Weights of a small transformer language model.
Size: 17 layers, width 512, 4 heads of 128 (2 for keys and values), MLP 2048 tanh GELU, vocabulary 8192, 53.7M parameters.
Architecture: LayerNorm before each block, learned positions, biases, tied embeddings.
Each number is 500 + 50 x the weight over its row's rms, rounded and kept within 0 to 999. Layers, rows and columns count from 0. Numbers have three digits each. The size before them is the row's rms in percent of the matrix's.

# up: layer 10 MLP up, 2048x512, rms 0.0436, rows 1227-1326, columns 192-255
# down: layer 10 MLP down (transposed), 2048x512, rms 0.0404, rows 1227-1326, columns 192-255
up1227 100:547470488480608452363528466542515492411561380464481462548609582533450513429548494488452526562447546534527573505548598457417491474437585511483497430508501514477519600434501539466565513547505502
down1227 098:528512507507562522592536540545498542615468509526442587450498449495572550594420556462492510478543522440503549508455484441438526566564476401474522480407421521477474480518496583492494472486545471
up1228 102:485546526528500529513577453518471433486553571465527456542509475525523534456483505419546594545531484488449507532524514525506545474420405470501494478497525542495453526554471602471445497529494549
down1228 101:487500460606494454482471507539497461476494391555587527496637532408498452488472459518441547516499552566518490424411430424472500535465557516508468546435570517427418486539500459502609514439453445
up1229 099:603474535420509560506399481491513565426558494454607419558561526487513405513490388390462481479405439509430446493449497485502563457390447481484577523536446576528476507558523517624535551516502425
down1229 096:509441501507520425486402556420461583505523480437616543518520424500524554489526434567561505470516432547504565526563446491528458483579467513472517526487432444618479552569529499454468540467491476
up1230 094:470454557502462493486511442466446570536498450537593480432553477479539501414499455491429603458497518481488544471562495551522490538492462393451523627562442570523538488558546551450482484559514548
down1230 095:553469463488583517513460557527575500439576517564401494529519507405489447552469452539548420536506502397502538475439452495492533477486552535568446432473514409421443579507491477527557519500483435
up1231 096:549578556553487463474490470470484446499532411393480501530466543489406494502415489563453431469412563547487502526549465386513457638541438523541514584493566488383473535488473497582415479559473493
down1231 091:451499491408493464518536517536510526507484411528475509420484533498518547488514550459480460486619394570414451513426469653580528391521494529489432534475455468527488569573447483549576570434494517
up1232 106:528526513586550526477458570458521596546435569511497444540408516460447439529581555482667534407527552573489460416536545534457448611478517423417517468498528521523527432477493502491545529522404485
down1232 117:468495498449538541538485607629535480491497433459518555516488486397464433568432529573462455471494552540575452585467569566525448495540487554486502582505530503541510460413471496557362542522509511
up1233 102:515562477500462549456502604604528496485552446460468498558459514412526463479622419611406510522510474549438432519559403588460559465500497526464562474465572489441453534541535384577469517475415448
down1233 101:532527388498429432456494480538523426492627460560525553589451462427557524427508457460519447477375580535449501517492511483505526511443497577482539495508425454533607534514617427530553550523557508
up1234 103:534554488522423549486483433438471516618549440440577502476483555470481430473556469419603476454469530542550551492504526470585542553525539534424457487529580561528483483573447516582500503531538575
down1234 102:522502564399561560472469522472554531463437550455474561462441465473543558530513524531541475613413466345500524489450500451500537603592481420560498409534485478476496581441478523481530557516558551
up1235 093:512572531554407466501405515586539588500461452461534446593512388548461538459510487431521546398487502537439514489503446450535546581454510555587402500490523471487550469510436490448531466545522460
down1235 089:478468414516389516513453424430554536443552403527527465448569465527545582522493520534474491513466506498484485403502571433479459469471440495502472497452471535526358525528485563552399508366522483
up1236 098:554459490447526456588495504451567458413512539491429479670571516573487421413592417488478483534444507544548441436510547586535452443428534447533538573461435500484366522428527537518537448501497412
down1236 092:541531434504448555495592448509381490468519593416488356435477467474440450531402454522502598522504535445501454482496524518507484484614420500455385501413523533467541516442431591578449469549591504
up1237 097:364441502495508433460398448490466447599548367502488585419465563548480477542443367458471431552438577527454484615552445501473469544420432511444420590471483468495599562567565496519513415550461510
down1237 096:543452441499390484467498537540586545441480450511497449369505462496462523536433529506479532465538491459545514446487578558458450482534435526469537518588410441446488507505469523485441419521367401
up1238 099:543488456479402532533447418532475497520500412426571491584546506578453530421532526463503483516455509511507436518550513436421439535474440577457512476427461459482376534478533564421411457505514445
down1238 100:488603568488416621589584494431487427559463460546486522491518436457420503491473533566504458462540531508494510517467473475541394429524540412424444539439466438513559528453496431418422486416502409
up1239 099:572511485557554501489523441549508600521522489510509407485512444556484457498520522537527396435498511550335512535555574511481634407407512487434452508550446493515569573429484475501447465534433398
down1239 107:532487545402532644426485430522517504509569515527496481445509406458402445534565545504537546514476515470503465531527521485489523510569615468533468442432507499495627493546554506538476495438434504
up1240 100:512465565546500569516491366493555526543391656513523462559556519511411633504541610579460470544427447459614536505502479498519460490524488519458453488473520495522444514500503466482560553490609433
down1240 098:434483535454561469532533559535474560619621533544467605483494505466537465502549570426434484410469660483502466482436511468426475498375475509472455540419484605472546389497388461538523502478483444
up1241 100:537494594598479559470544516513551574436501484511478476594496490567486438526538490532430605552459519458472534569484582539478514515495394451447460469463488518389448588514476471507464544517518495
down1241 098:537458526493559493495516496544522453420497519501457579452447522537627464431569544494473449516451548515522458529521397481477508486445592504520490523434468553570499511545605588512475498429536570
up1242 108:439512513489562489468468508455525452453579534454533520555497528486568477527570408552493429514466544589526406570524532483458549570573536482505517461473505433509430482516504490475512552583509508
down1242 116:512494486495418526490553462461454413439477428459523534463462448496584510518470466516554518477487535482460549491512456444538439542441456531526461590496542500511503494489433453496488520458477490
up1243 086:493466492438443515475507469524401533449530615529577483533553491521548462407468517483505427481492538501488397427510530520511490477537478559483455513483531513548439437568414510383521519574481529
down1243 093:493465575577452511621568575514512457496459444504497582499479531395557509515470485442523424434533656496435511528573510548618500442525439535427624566449447447499534470556473532540471485539479512
up1244 103:479484450524424450465449365539419521463524430526483567512505665556580591501573563505566557464437478531525430522512551407541384501422473483483532404434472531491475546544540578545478499554547532
down1244 105:491553446534555512514481449410547475534546543475517532550399468446516518476364467468335516537478420576599521526496589563538591491442554584473529499476523496474543540557497487609532540470503600
up1245 097:437537569502460415508513462570492487428482554428483531441544492552542561443549421580539477418506408543537512577583431507430538494553494406532504446473502529563469528502409542448518496543402471
down1245 094:524486618470536593491491461490451425545535508452510547496411455450468401544525490513493535522497458606517502448465550589562514479505465515522517450492449490551529566592463436468479635546522488
up1246 102:579495472439549473582491482456493498563468528490492451618496448433384488442537547526416533496351510504502501490539497455405576465513496535450505525560497564462497516549459588546450567514483424
down1246 103:485498468481345542505498507511431478541422532536502530402545519485561413574525535443519535561519549505546496478498514523544466498489465506542565399462494610449501522485546557424520525532495514
up1247 084:456626626533598434424578560466444503497514496496471465555498474464513473491401546448484435567376555482474451479541475454410553470512582587552480538442543554495504488487601452465472411447474476
down1247 084:508487417461477508604585486580504540493570527471572557454458456591579498515482459470519476464510533457467464425515497442472486453444378469439575534420536467497470494507454460459483480482459564
up1248 100:448518521550419598443446517519551488536439490582435522518504539514525376380358461394556399497540485507487461478505544482500512556418477506538468581438531538559496446365471564576512456610457518
down1248 102:510484551495530514497542496571540558449463532458559531403507548441539471587470451463488541516388462522503478440531499443425613483524521522430409433623509437487495535520494502416454493515469517
up1249 090:501425588515535538531377516487459496504443451473483480504486559474500501414494465490476513565543437484442467430481509542551473492527506563458513464537472514477604457527439505520520472552535492
down1249 094:543491470541565530553514401580572433579547563565563470528466552485426430546491478444486549445459569546535499501435408480471453489497428498540601495474531502418484511543552553401471439492387455
up1250 096:458478546556464545376472412525552468430481477506459516497511477498396397468595440451499578579448574430604469613483554478465520511548505486544505536390424530503569599585499540491499456497490454
down1250 090:479433444548570455460527539411477454469564473544497548509562547432480454521525564463450494443507466530404518551513567487446462548503562499501527516458429383547518389388517554465564455473562436
up1251 105:543564428567495567492523462422558544602485358365456554520550534522439465459441521504484454537534528539480528474558510548481455550457333572406584537559540594543436507402470555560394465475495475
down1251 105:511495413451504531539540495516468457509486533538548499516389505425437506479513531468449483432500461478529526518501501415425433464606556517441506416498554544434466550561455346508549534412584470
up1252 104:468486512517521464427502484496555521453565525555464488578499475514530442442379479525519436418505534580393488555504616551381522528500507473490535375423521455557486431526452413461572466537461552
down1252 108:493535562560471542488452445422510473480484562621430564522478560516495578508397491484558448505445584494434500464503562476510447513479524410493539573516480549581577496510582615448450596462387543
up1253 098:505528562469464495520542474473524494556505401493531438530514401537490393507505496479470523563476498535537497557538568479467524563425450521529406545526402623489455554413557477521490539445525524
down1253 098:485534516542470536443570496441382465544458433475486479512448483511516496449499530522525482476562462460538469617442553498486468517540529460483562494479461478547517554416466529570526492420566497
up1254 102:438482450434541564532421453458474447465449490478449453509506521540407561471551564539495412509441511487598561529517563494475518463539536520459480681490515609476537641601474495461522512496579563
down1254 097:497533510530546503542504479533504481491489462491493500489466565561498391480458514507505462513465540557549482578569557457567488523457480539521544528561463571479409587525586504584506463478497531
up1255 107:535424494574447490428557564497470524631479426512596498402476551369481568454463549521543543448441443566394403384455528511537543569501438536520581526515517470469518545441508489433583497519567444
down1255 107:583475459487461514542478412489497445478568452418455499441499490503541483484539530501471494493490530531604416572507609444530414481534541523542503426554457446395443527535546449501563493403483476
up1256 104:495489491533524466470482593445504515541437533441559497463503540450460496492505510491441588532423543473519473468478591476540470555483472492562550579531534503423539551575510525553508434538415523
down1256 104:484502500505475491559477491447551465545488505491501505534521476452572502407459512508570518501535558560534435426467472538602575554471487437427495488463535503514545443482547495427479575515596481
up1257 107:501597561503470620562489598482475443571501564454485500583470525466451531547531506515488522480556548490572434530554535509521385471547474550397474414402516521483537574502533515437448504539536477
down1257 107:516518627470464542452542516534512433477465492428495447540473626430559588580510417355566511560511474491522491452411444467537501532502438479552535530447497652557516527484447675502437428520449477
up1258 099:477495499538592413438486547396574446414578474456537547467451550474504506491381461447555507453479512536527511472513513524406603494543511465416579476486572480393400493570460530490505513500547587
down1258 093:474456533494535551501372533576501534513552571496561454463539544423469579535496534521463488575558466508510501548511437462437458530584517533503525424560495468561642548466508594545476512452550511
up1259 117:502496514442525487469553505573572549491460481505497500507614514440506514509495440465504444473443527403458413478500462443420535462423505499480391538456489522554566519491474565556497414526508556
down1259 117:545458553446477533455570529513665471460455401513424498452540439477533538406458430463485435461508496420422482511567528492568478483514411509476554532458510503493492627507641536569469537566465511
up1260 105:513590530570483447493528462461538500508468400408522551538520525500436483548501624484575522509428537484525494492512560530505502575472390521374513539549564533480521536522516421519433567531503507
down1260 101:490492531514535462515502479369441481427524477523563510474474393507491558441474550522451632568477481557568581540394565508441480527477517639517535441463456503490564472459564428424531392560512580
up1261 103:470613544510538375524548493573473498422486495529468479533518493560458511522520577517460447373496552512569486521447577472423485570503518469550500423496526497494404535587571517506439455546548434
down1261 108:488511416434494477517411463542413534517444537496509458430530503376497470615428489551505385572466536547506544549515463537526591562453485452574395412583478490431499494487589558521549570472483587
up1262 107:576531588491484478464583522578523479531519540484557481510530538551459464559474415474332475477557519479552439471510495543380495382476493581416474456527465459511463540475546472593431549521578525
down1262 109:527506526533503483546653580490474525542400611379516508508538519494502511449404493583556518481464476565479545451540512450565430505539508539461393441528465520513453489466454512629456495528521469
up1263 096:548524556586554514541443540491494506497494558452397462468521406501472533516507415520526498513476455452602517458524477561519457555551549506536541415437506564416561520525488525482410502561460533
down1263 097:508472578524555507517468489488485622488612521495496517507487457464456537551497403445569527616408504484582572509454462544512495497592485433522516482505524520415520523513483491461560497505557517
up1264 105:522493530571448546462494553549556496581485495458524508474574549468511487600497531497486518451508584459546441561526612620423508499492566455454502539455576505455524456498512487359537510561495464
down1264 101:467538541514532440402446588507505429539442495500574485491509503456503515562493527571551473476518499578485535485474507535533495473554475435420441556508512446511476501520459481475516572435457483
up1265 100:501559527421495470554577427488484513477448523505497464527543481561496492511459471467518528482420513454583463433434480380507507472490458536591484394439468524445513453566544561454477561514570537
down1265 101:470482552509426463510505476489559432552496467545400482457493545347381420530549395513545481474500520585419617454429459553510488552613446461452554632507535514412442486519554554470632468592461516
up1266 095:568536478464453520438469428515508462488477438471433539407532454606454501526540463546441560450410520366568452347512606594485450479493544467424463483569495446512527465505469521397407441549558642
down1266 083:501501475473467479509484459465443472475519572481562522439463471470492577509536528548593531512529427527489543565458529561586462362545484427432458505415518382532572451571471477429475574485499403
up1267 101:536543447517477499578565574506459453519418506480483484527538477480457612550395472459502447482568522578529534471498508496439519509546494504564495440516523481520412559405497442459535463537584447
down1267 106:484492543496524523505515445383481499458548585565493500567484387554503473542561551501557433438535562471508426419495538452523502389586536504501461515501362565437459495537474513511465446468549497
up1268 088:491446518456461524516497548521436453455447538536499541581511549520448583478489537571403592475461551532538483447449475412441499568541565613484588507379552497518568379563377612450495464495545450
down1268 087:451484459501422427456461494500524490557485559503552502495492475518476500580492501459542410423500489529448581556544386532488537467518504385450455450440441587491478523474610493544451504500552450
up1269 099:427545538504507518503567581507508456474518604504511624508453544553495534475504523475507532455540491523450505511494495476571485524501518510485477511505566558516387467532409446487537542476500461
down1269 101:606501560421532400466456467489469446502476483435477472620568454519505508530533452486532597504625526498544614495512559515534471476557439473589613482563484434517477465492565513518436472585485480
up1270 094:498424541525529452487578495465471550408452436473583412461495543483515495504498423440385513487423547399506549506531529393564513437522505507595549438538494503449542585514519591516523504558491563
down1270 090:555505474457489536536495549504549483430506492462460553537506542487565534488451617457611532472560538467525577412555523538486517640548511572395439504471477565490380439522450404489470531481542449
up1271 093:558497461522544411581505551485509541544498546469534499537488555485511421452489469472601531452467541527384466429478472492525552594445459523473425515531576498601530382504517437432481472489593476
down1271 096:481420481502520565481540518509456369525499439516555557451487441534517528564508526523537585527485470501485488512497399467555481454521523499450523437486499542503428451520500551532513522549423601
up1272 100:480464506488574492563464496525487422478472480454521519445544581481400474461480466540472526522477542465446416588521631548542430490463546505500447437461497549521550475501453485558511475554434452
down1272 100:425470675500479577552521447570452592553446599554572475489467437462566440530500543494507470510418529471439410471356564557394534532574471513463394541455529523458512432461510578481383531530483457
up1273 098:423486449531529480499601561498517438481499438436550484511483528508461497459524515518557480481423563466602476475412447527477581493487435570358495534535476501514489526407530527403468502526401504
down1273 091:429523530589563442509432448467502499459445498434495375508518505489453416527517427489487560474511465594542523536430540498506548458493568452583501480573447495464462591457490516596406484506474494
up1274 096:518477526585481528557507486432525539489494608512441501483508516413458535585525535581426478394577465535667446398479451491534492546441484476520485437488519502455428485587473549379492491494504544
down1274 097:451470526581471571601611521462514430591479409514544454556503440439527455439494511490557501426569581497477570522563482436533484553527478482579531541551451532440547478469580502499408476563573485
up1275 093:555527536477448462419496558446504393485531464486571434524619574479552517514466543398475533518517441456554415533543542532485506460537556535407520468459548505484546391503461538452461458456461488
down1275 097:471530475473454523522503501457442558506469488542533516500445441468483457414530518540561560498529490532563555502528494534444414519523473525595478411519515533475435516488459588513409538464477529
up1276 104:577522453506404500492459514512469411539541523526437449539575448514550474523440399480425464491594479405442470348533582522445471444455512390539419546519511547485487440512542467573459580491443450
down1276 102:512503417489473486505483481513448435476504465483548438427485573481447474432473595533477607471496528445451486486465400490525512501594574504595533536555507455610496510569536487459465498517471524
up1277 103:536484573468495473499504466621595553538515459436425459484452523504471534440517536510415519572392450463426516482479498483446463515509494451532505556526481624506510566461484567599583514443522506
down1277 103:501458507572515479553490442475511479575464483606439463531539468604515457461479497578523456572542459470504530509500412542588498449458531528524539489493547498482511456469528580440527569499498541
up1278 103:495533498425583500554468599550523547505522602418524484578524516525443494553490556438457381485501517466464525480470543418507473509569504562494485539493473482445542517598524507516469488451498446
down1278 102:464503548541452495507542516494511387500458444549523468585519528485431590540504498486452490418468566525544513470497560464463434465484423531516394551460492488538576628458506492539509516498415427
up1279 103:538538570527471514490554504521590477382443528484552491473491520460412525432493496374466577523460433562495530398467501489523513517594522552525587369482513551564448459544502547486570516491619513
down1279 110:427539490524483463487584538433573538539567447435446507485536574518491483496444474563438513455504525518474468508512487467517499539498467661444519513522553446474589491493511500406515531366527457
up1280 104:522461485576413624517482474492575449597495408537544549598533495513510519426530540436492474487459498537515525534534511450456429574478468663456465512491560475479544481446489505494473521482371449
down1280 104:521504526411446545504492437595523462441493518441451527403506565526514550498506480546531564489405526370501449414514513453511477438547471558450527495476491495511512497462503412623548462443466500
up1281 106:552594592512483519560545568487600615427571514421456447469518470473520436541549431507464565525405571433546516476462584564404450597521461443425560509550510524467487478575465533532541490526520506
down1281 101:510450586480479596519559500425477554468453555499483542578546524434490558475473504493468542458540474607539453477579432486553452491545582475469507450561435508471476531607660509573515527584501440
up1282 093:585417492473450484433532442467488596487641515569393456497544554406505469488391503530420520389584495512497518500431553509461527491507391458480454520460405539500471494555468447619520617510519465
down1282 090:512529582477562520438554431420445492450484475522581487472335445409527503544547503561534517555625571545419465546510471533495503431480503502548406589507421473427524555587528527503467575527544476
up1283 094:485408550477569569408470548601452500533520506465507524494500447438530534536517547533490536469520536501539507556544435419414479496407465525562407505539490643534408487476515525446535414535418538
down1283 089:481473557452484476501509528450451565588523486519473564454440493543588524481532498453527490502632689543434561473508478414543518445610512386476556603517360488431444532574508460478512482490487482
up1284 100:498441505545483505413493420409511542405537483445583529472503574462409515467562449394501566533484454518537498625435540518480498461546541584459539482497518530531501607476442418461512486538558470
down1284 105:478524486463450416522567438478471427502430547527441519515440467443568540636597548519578504450497524504456444606489440484529470480426520488523487501396450483501460519493547423497537446474389572
up1285 104:502520520510506467615568532571581512459592494524543553465471610456563479453444485398516480468419513476503492552517486480386473493509472583582460509556466490523520470499442570606465457496390523
down1285 101:521504469576542519512353478463465492531526409558511447372506471559467434436507428617411489501535447459526428500521529563467525513498595580378475437413514533513440572558539482531502468648520484
up1286 098:514546483562535406479549573465432394505460415460498517530567518454528491465484437509521446482534581471563593523502587502538563550404494563432469518475526541514485538522475521420571484500539525
down1286 098:488511561452523546525444489515521486468452543492553503601570447457466485472418448502527522490506456456459543468388458469486469447486548476491456489464511420500452481448429526468498466547462437
up1287 092:573434483557441502502520528532488497551455482545455521532570408506533557644392514526552436509460553500522479458477463510538508451435378539506511420588458483471524461494571564476483467395576534
down1287 088:503520443455494493461492515426486489397546510409540573531464540471424419471514558500536562435509510562499460439485481559464470545554581501442540444494473486630547458547596441518490498584402503
up1288 096:597481575524529524569518496522549458522459491522456458535503435589441449507580489474425555466492472531533502499501566398561500561455510505504507484599579496467381471453427502447331532532543422
down1288 090:494478453493579446492469478530475530521465504512452571487447555497557472569420525551479521599519582498423511586505514555548439509570451499497494539424503446641529584539535555488603476416484514
up1289 103:581556598628473501512567434543460456474481538478549433501591438505496405458585528555537521473527461501496477592497502469477453552513501544496528463491561532514589593523508529501523452517565463
down1289 113:581523472414585522555478512479500485477546501522577426494495445478461467475504541534539414505455476459371492446494511490548439469478460528553449542534539412568576483559485440415521498496545505
up1290 099:493484461506430534481522554417515518557552518506538538506495476474530513443444515460540588553658515554493526544618441589491542596447547472449505532503519496548538423431502466493498671541463496
down1290 101:592500544533546487473484477586538421530517458522509552365500450473475500494494484486596502452512507522504459503480513449491484491516343459435426492492545520527450437486485543513460553597564526
up1291 110:556518522503456465499528501460477487533527388475537526503597605615466523484509513496621468472607464560526488493474506485507509509548433520552481467410558481396381541457558463520581487516535510
down1291 120:526512462505498487532524467580451441496576523475457470476532554452425454569602458494454522466542545493555437488456518519535445508517392463522554487558503536502488429493484516476570531443420467
up1292 096:512538520522516453566502555505566521489527428530497467515483479493453532376509488535440416456462485425428523577510597496466535511468380574549495549580522485527529555495603461516503577538562453
down1292 090:430507514492423588524504476452473439409514529458443550544485486455561485534493539435524558565541549542510492499552530530489442546562546492536473429491488435501449431541470496572504444549545611
up1293 103:558510460493483426538519480477444515507515524527504408444514531513497484494420413424472505494543550457452509451505584465455500538530470444520501616571421548465487550429485600567551495517495433
down1293 108:508473494512447519413482512518513499525461417464496508460547453455550453530396565582531427570435434495513556488494540522548540461518412568562492508418510415496419504479607504585483548486525491
up1294 106:477519516575465540443421459474504489415460469443489574530576532537489451489441510470437527494452457514444529524441575434523464614472489569501441555529594494632475483488536573536540576543534463
down1294 104:504441417433568436532460534452490483422580524549485532559495484481538548479493553540508513484502432567526442526516570573452517484599478509570368497464483501528483536437487473466485561542449497
up1295 102:464424537569440504479534439552532460462544449504433401491553553495550413491522481431479371558430480584511449502504503465510520506510434490545439542452491411512492503504465564496548498506525560
down1295 110:516457409426614555489551488489514477530598559510466549472468507426551474442430554395364398438512494460540441401535558468518520421545485548551402523411460461592479470581485546471447528556516537
up1296 107:499446495530532528503464537469513439498529484478530443535490539491546450505472474444553488543538501518476509464521480531490539508582497485527466477426497432501464470537503504510493419565445598
down1296 103:498488491603521483545550536584519507545438558456483614504536519486526486525588509519454489449524478448504548513517529505449466489455504543586547479473557430460456514491528391450488457473544508
up1297 106:418557556490533492465475409472560543430527531507486390500512481412479514514495541484506462624476613455524540473482560533561527584435443464556472506460584524614506451577432565529439540531576561
down1297 103:376497508511486547499503575520497452471531394551519547540646540490486564496511523360579538534564510472526440536531543527471476457502506467507490471578526471519403378489500543516533497544512424
up1298 105:467568407572445506497471442398602510420505477472456479471503404517417518491529591543520591503606504577449544571591526541480480505528522389555528589515525538522456549528544521482473479563569429
down1298 112:480503481451660486524510575516491513531480496505525555400418420552569596584539485450407478480522581525539463538494602516560456575541522554453488496499518461441490482586538440435550453607451584
up1299 101:406449576539514529526555490501511477420571506492551436403551517424495421448494551431525490432467499502452519536475640514426563500503452542572541516589492490524504489546441460570461551519529472
down1299 102:570495486520485445485488466481496514568478509442497510406420471493557476495581402553483589573434535472499554500421436546528532522476468483519518470505481567477469576541512474551414557472429533
up1300 111:588539553531495562473476607500588462538513397453606555524485510528525578495466443468432593407452548557562524484586581417467491476542498477444492444499517538502369444508489508445529447477541378
down1300 107:476489492539478498449498524482498498588494519493484425517463580530455589535499487487571436433528518485439501501490480528529516465623476494504420610434441564487522489520454532613545488457469533
up1301 101:478362497485432437503563487495514476478508559518522502348569504501504523436474498518618518456491536491404525441442553480474486440555414383560497464409494470419503487518446552434523509532641519
down1301 100:501498631482542482440455545580398520370498535503547498517582543521473573506517542467447582600518485452483450512531551532518507552455403472482477516394473486569514471541521516577339538453487443
up1302 102:548436548476442558501525546598553470552524421455544464523489555461516443579488477434500510475495563417485445523503440505546491544436557487515493439453495494509464489546358565451459509564420460
down1302 102:468494548464470587496478460549471524531460472606517441454477525442591537496534559479530555515423458470471489429484581478481425559479402456570444566554425510477461468465459526518471451470416515
up1303 098:463545518456459481473594518428521465519524509534501501498466530518568541392565539463498508532520463534501466448479466579517488486510452478461497538510558537554534530609415519531629477479528438
down1303 097:534504516464560538496542502499442489510653559470412563469509502490447495482462533555471428565440588502494495501477550561526498534470482508524521513553519439550509421499497529422466491428415476
up1304 098:504522504480561515479494599534499541522552420459536500540499464459414451533489467539496563509461505496502413462547524436399418551514471632492624483540538574499563437420517517515410458568575561
down1304 095:428514471438565554448519507496476494530570503424438478496423478432574508511428461506503542609518447527538473518514591485500442484491595505493493435405527528559515479497496452468479448611502496
up1305 110:465608499606550505433430505453541515528482407431464503468489505440462491543573474485501413455506548526505594542583435450411510514485492430556548536519562486532530582582538510529498522552536405
down1305 110:514548541423507495488528470511534540498597420462525551462468511470530460517430525628533528641536552538535506538567476592509456425482569501442552530468482520385415506539587473479494512520502498
up1306 096:455541543496564559437547459357555613454598545473381518543535537592427544506509470504485550395466492527597519461565495516508414515625478572489534421487526605541388360537451592569501457621573570
down1306 093:454507530455559428498457466550395488488500420446531506528443515451565418487446502445432451518484536484448430563506541530433547452482529517601526490548456462532464509486527551455390557418466447
up1307 101:473453480565455554504550520555593546483518541469421470423544497443508514462438520435500503470537476506502466527509481457453561543517426587451599513425486472522585393546514497559564505555575611
down1307 099:563490579448488428422577537539571541488462409491466522535537555493395503447468474532466428514506470513491463524459477528504549565589447559597505344513514596444521473530533567534498538460510539
up1308 097:437436526491471504531598440586584482368537539428496489510521479437496452542519421503483456526487395569475356459400447505546487514504465522559517464497497463505446489506545453535501476488538443
down1308 103:487484444462433443498474469426473528464585561606539571518383537560590505506426507456486512483414581533429531559446541502625526493399508445555558612499571529508482585473498450473487407465414496
up1309 102:507548509512534557552496613644548574464499542493590387474517568516468504508558496504546514490521436539472501425506511514480478522453506503425429496566465594527443470595434488455531479565439443
down1309 096:449504512540510575419538494535513536474514436510573550531440457484471550568517510482474514502547519442494508506510574548502528513517528504504472561442482502543590480504562540513506580469426429
up1310 099:474502547491489421455595363485515504463481443427383488588477585455561563634452598493505488455434524569442574541620443431559485646553457553469523476522553442554491474521487527433470535471595443
down1310 094:431489577499480520547467472472452519519530497496439528444499537563542519477559517481451592541539430570579389603461526490512424506600537423521471550494499534521501457547397501542584529501478517
up1311 093:499517518555523477491440476530506505496459576488560585472475475555409450370496488553489544487516466485471516657527550522432499427468496438528466490472520469534450556511449484474523387549448511
down1311 092:484511564497490548502566512446445479563607554529464467547541494495490478529436582403499446503399535498552593441513521459513546514507479420398589425483483523419546517464436514551538595469521485
up1312 100:486440463555574419599520488429487458508587438555506564467513530562498449548567564540489454447584560528492483511526460460473492460545607502414434452535588488409505605478492454438600500570506508
down1312 097:560518582380496400509489510525517549500616368514560523461509584425419469378565561532508462584448526428440589561410550499464539542620520520492569510493512459563519594527540446556634494475374562
up1313 093:548542499478457542518412419498580547493418553440447486591508458550459568466515525540482534512559418571526532445469510490496453541456492515479498487492526596504424531526486490481457505529495546
down1313 091:594534495470434483592573496488561462458429484527541446538496469464452504486515596606530512457414414458479554501535570484496550528495525455563482550517498477441529532467574462439466520367454426
up1314 110:593533544500534452522515524547482510473435489449542493491504580585432461466528568440540488528446575497597553448479567401494485503492444532499504403467537571582534523501500503483529442501547535
down1314 116:483484542486573533498489559519450514465573455552408476500609474401476439469396508430608441509480531452463439479516514521513543551408537464464526518493538429462538519471437559531515530458525494
up1315 102:503550524415451498572504530500478589489376588485523441508460506522520481522549559431472557434444526464509509473541478407440508520472509571423398373498510470436437481545458558488481487493462613
down1315 097:509536598403542517566465566538454409487605522469545528456533499584447516532461409567517461556498503584441494525516500541495527498527452558515482549418551516484482578495498512546580549503514514
up1316 100:476499507405507495472533536502584464500485536494569467497530471498475454457577491586561530488604475492491476627533492472491517452609502513575607501385572423464489531494487515499505537567429604
down1316 093:455515632519510490515505497475555510494420566450519487471516577576522550552441636519477493509508506574499530495491468456495503478531517527478484509521402529558397553517528491578410509472529490
up1317 099:452496560568532486485525566535535519483547494461578401488544481429487516417499564495489493457494491541454497554604527533471608465498515490586537452508517584461419469440384506529470508521441495
down1317 097:594450486428469400480447404555572453461543501574494470550472485543535493556550453451540609490394500423449496490512382462413427544519419443433490503392539544506525489525429557571559503435430495
up1318 094:530560478503443493477588497529529466501474604449467514572523495410525459463531558540474486453448541406588534559532607414565520483537550539436375542353471511579609464532379475535411535485610556
down1318 079:485530563441456495522568574503574443524498488518452522595548468401513422428464527560550531479559513442530529513471529440565442538468530402516489652450493516528461544548575521467426487464597507
up1319 100:527487447513502446539604525593491494480464495508536488498509600573474515531547531518492567486474554447488456508413448492496539445439423383486641512471561458486525565572486585446470495473504531
down1319 104:415500569411595412510432474490521491464539540464450549497506473464555492637531488478532513488531518485487540488514557588512471445506515404517565499498492510484602551513532435624559535527576509
up1320 108:599548473504472514379599417527455483498595409465544494521581447511457493500451399520491555491495399494569550500517624481461404429457408479448466472446486508493470473554554490461480429571526493
down1320 107:528524554445483465459525530488515462569482489508541434463445447431442476523570502394506420597532489456501405531576520423627528401447489495464560545452389521579527479464443582485582520511390453
up1321 098:501535608549423573509512532445590530499498602564531485450532523455459456452375484474534492425439463508528588439481477525500423509501564447576474476433551506570479451593473548633472444566542453
down1321 098:475540433542509460491584541473464521465417478460498476532489513508514505459509515487469577507425591431486469407537472483535504526532474609460504565470474539543542503453577483500582471385527523
up1322 101:468469542544454435585526608532509528509476490476482483484576490500436581548629504582436478426445512478504414396535502520408437496545494489485456469473461559439477519528396452401484634532578573
down1322 103:479491475516538532487380476414446558467436560503489559453531455532451555597561554413509367544472502533500513460473421512436457504548572408439487543436536583531509544525519527436530513499489492
up1323 103:535471506524589471549497468502523502479551433526550481520533595495419479529557448581513565444444531544466506498545520470493517516553506534568498537636508520476525569569467544508452481538428486
down1323 098:491489521424521469505517425526479500490606440446499424454457428469472526397424538496551557461596423467519556530493456521524524543530551546478486469464575521584398496562491489509554479507546404
up1324 099:529548535532455528475601526496601555421484538430532459541497382496457459564598452518481535447429505464466426518537478555536476474456546515492467386463570576556544478530595573523492462531503501
down1324 097:428533501561503406470423426536527514478417478451490531527453568489586565506445479495544459526407495534508463488496536500568463403536428461439449604475527427588500577586489566424537593530484490
up1325 098:592444559515470478472519496493546473519544481570494427470512590419569474538557478532500540531540536531443390442506487537381600561584483546478521529549503485517444482530384364521551543506360462
down1325 094:549493498493552576475539488476513488512513495542469455456519497448437500588430499545499504505499466524537479555570537434483502471479530548428444521486385575374459503456539489439467497620512510
up1326 096:517470486485595485409525484432518517561544581511453416527475491473521403479412536494464491376521510504474517502568534448533617501546574441488466423492539472465508554586454544475598443526533552
down1326 095:403511622471512494516587477619466463516468417541576586527529556427458509473471523442598519451538537629507372562440438508469457504487500501481535576509461535504544462481519490497435501537512432